config = dict(
    head_dim=64,
    qk_norm=False,
    tie_word_embeddings=False,
    lr_mult_o=0.971,
    beta2=0.98,
    lr_head=0.014,
    decay_shape='square',
    final_lr_fraction=0.05,
)
Each number is 50 + 15 x the weight over the matrix's rms, rounded and kept within 0 to 99. Layers, rows and columns count from 0.

# q: layer 7 attention query, 128x128, rms 0.284, rows 0-10, columns 64-127
# k: layer 7 attention key, 128x128, rms 0.286, rows 0-9, columns 64-127
q0:62 29 43 42 24 58 33 29 65 69 38 34 39 34 35 56 46 89 84 27 73 49 45 71 39 99 43 61 70 63 49 37 82 66 68 18 40 29 42 24 51 70 42 68 85 31 67 63 82 04 37 20 53 47 74 72 53 64 50 92 33 66 66 59
k0:55 62 66 52 57 43 63 50 54 29 54 49 41 48 60 40 35 33 49 49 50 35 35 39 25 37 44 25 29 55 39 62 36 30 52 52 46 54 34 41 29 50 43 44 46 52 63 30 51 51 59 59 47 39 70 55 38 41 65 46 36 50 49 59
q1:39 52 66 56 42 42 60 62 41 29 55 87 44 80 00 25 35 50 59 53 33 64 15 58 44 25 25 40 66 06 40 33 53 29 26 44 38 50 61 72 17 15 40 34 74 52 83 46 49 34 39 34 60 33 46 67 34 64 53 63 66 56 48 57
k1:55 54 38 31 59 56 44 34 60 52 16 70 26 36 45 52 45 72 36 55 41 46 45 41 63 70 54 62 58 69 24 48 48 47 46 70 61 79 65 50 47 47 45 26 39 51 58 48 42 41 44 63 55 46 60 43 48 48 52 45 56 56 49 49
q2:48 49 48 61 77 21 33 55 42 50 45 29 72 42 55 42 40 57 74 88 59 51 66 45 56 63 52 54 70 43 63 56 42 33 56 49 51 58 20 36 59 49 50 42 45 75 64 30 51 61 54 63 44 26 45 60 59 55 65 61 41 49 15 67
k2:62 45 29 56 27 78 28 46 64 24 50 62 67 52 23 47 72 46 43 53 57 50 31 64 42 65 70 67 44 69 63 59 63 56 44 66 63 34 38 66 59 56 68 38 82 50 53 50 49 52 47 56 72 63 54 38 50 30 30 60 50 65 65 32
q3:51 53 22 55 37 76 60 43 62 68 60 56 38 51 50 40 40 58 40 42 49 43 81 51 39 64 56 69 46 68 43 36 59 47 44 59 56 56 56 54 67 65 48 60 39 62 51 61 69 55 48 58 37 68 52 24 60 54 69 43 53 48 54 77
k3:65 40 52 37 81 54 42 40 57 45 26 62 55 43 60 31 73 56 67 45 59 40 43 41 37 53 77 63 44 52 37 62 50 37 71 56 45 54 79 20 66 62 68 62 37 64 89 51 38 68 46 40 36 58 77 47 87 46 48 35 43 65 44 51
q4:45 29 38 36 56 45 37 39 57 69 32 50 50 67 40 46 51 62 47 43 47 51 60 49 43 76 70 58 62 76 49 55 41 50 55 44 35 52 42 45 54 49 64 63 46 51 56 52 49 51 58 59 37 80 43 36 47 58 56 60 45 56 45 53
k4:67 04 62 52 92 53 03 52 69 26 42 35 58 40 66 38 50 57 48 31 36 68 72 72 44 34 30 51 40 34 62 22 73 20 78 44 29 26 20 47 62 80 62 51 75 11 63 39 65 60 41 68 23 49 58 24 59 43 27 44 28 42 46 68
q5:47 38 69 31 42 42 30 47 54 42 64 59 35 33 65 37 27 84 20 47 70 46 16 75 64 60 33 49 46 60 33 41 44 64 47 56 53 49 29 53 50 54 39 48 69 31 72 61 42 57 65 52 09 39 43 43 21 86 49 72 53 50 48 39
k5:67 82 49 39 39 41 66 51 39 48 43 58 31 78 52 50 34 46 48 40 49 66 35 27 57 45 51 36 43 23 66 35 45 51 35 72 57 74 70 54 48 33 81 39 38 45 48 55 33 31 53 27 76 48 47 63 61 79 76 57 46 66 37 37
q6:37 44 28 53 50 47 12 89 27 35 41 35 47 46 42 33 56 29 60 25 24 35 69 74 26 69 66 61 32 34 73 62 41 61 44 58 25 43 27 76 27 63 70 29 57 44 19 40 51 41 38 25 24 22 54 69 58 39 58 71 20 57 57 53
k6:46 29 64 28 81 45 67 36 45 55 51 50 41 49 49 70 77 69 48 70 86 84 47 49 82 63 38 74 70 34 38 32 52 70 46 54 24 46 35 53 52 63 49 44 47 44 68 36 54 35 61 55 69 69 57 51 54 50 32 53 48 34 67 59
q7:51 53 47 52 51 38 43 66 59 30 36 56 25 59 63 78 40 35 40 61 65 43 54 53 46 47 72 54 50 86 47 15 46 59 30 48 53 51 31 73 28 45 58 66 39 55 56 51 61 69 60 37 48 64 66 39 27 36 65 40 45 53 52 74
k7:40 67 39 43 32 71 60 66 60 61 59 53 33 36 53 66 67 33 77 58 32 57 39 64 53 75 48 12 37 33 38 82 52 42 58 48 29 55 76 42 41 55 54 43 50 51 62 46 54 52 66 47 39 39 36 43 53 54 23 71 47 65 46 60
q8:40 23 43 53 13 13 52 47 78 20 80 73 86 54 66 44 37 48 47 30 51 50 49 73 35 14 47 81 69 62 55 39 36 16 71 43 15 38 63 26 71 14 86 99 51 61 47 92 81 70 77 68 39 44 70 25 42 59 05 36 43 73 34 45
k8:45 61 74 57 40 50 28 46 57 56 41 51 27 44 43 34 52 48 65 42 33 52 38 57 52 51 63 45 50 52 60 59 43 53 71 51 48 47 71 40 64 59 63 34 44 23 44 38 40 38 43 34 44 36 52 48 60 63 65 56 60 50 52 41
q9:77 42 75 64 59 23 56 54 21 37 91 47 28 61 54 58 29 44 62 46 25 72 32 67 53 64 57 21 59 23 45 53 50 81 41 47 49 46 43 60 46 53 52 18 49 44 26 45 54 42 59 45 51 33 49 70 34 50 50 76 49 37 49 68
k9:31 57 39 46 06 45 41 50 56 39 45 54 63 33 63 39 44 47 53 69 40 30 52 41 50 44 35 38 67 45 35 72 40 32 35 64 45 58 17 45 52 35 57 51 55 52 56 49 28 57 23 49 53 56 50 50 49 53 30 45 31 46 39 51
q10:68 41 56 39 53 52 31 29 38 61 36 53 62 38 66 50 49 53 47 49 40 65 60 36 26 53 59 86 40 40 50 36 63 26 51 47 30 61 53 56 61 54 45 78 50 29 32 72 30 54 55 38 48 51 76 36 47 40 44 47 58 42 41 41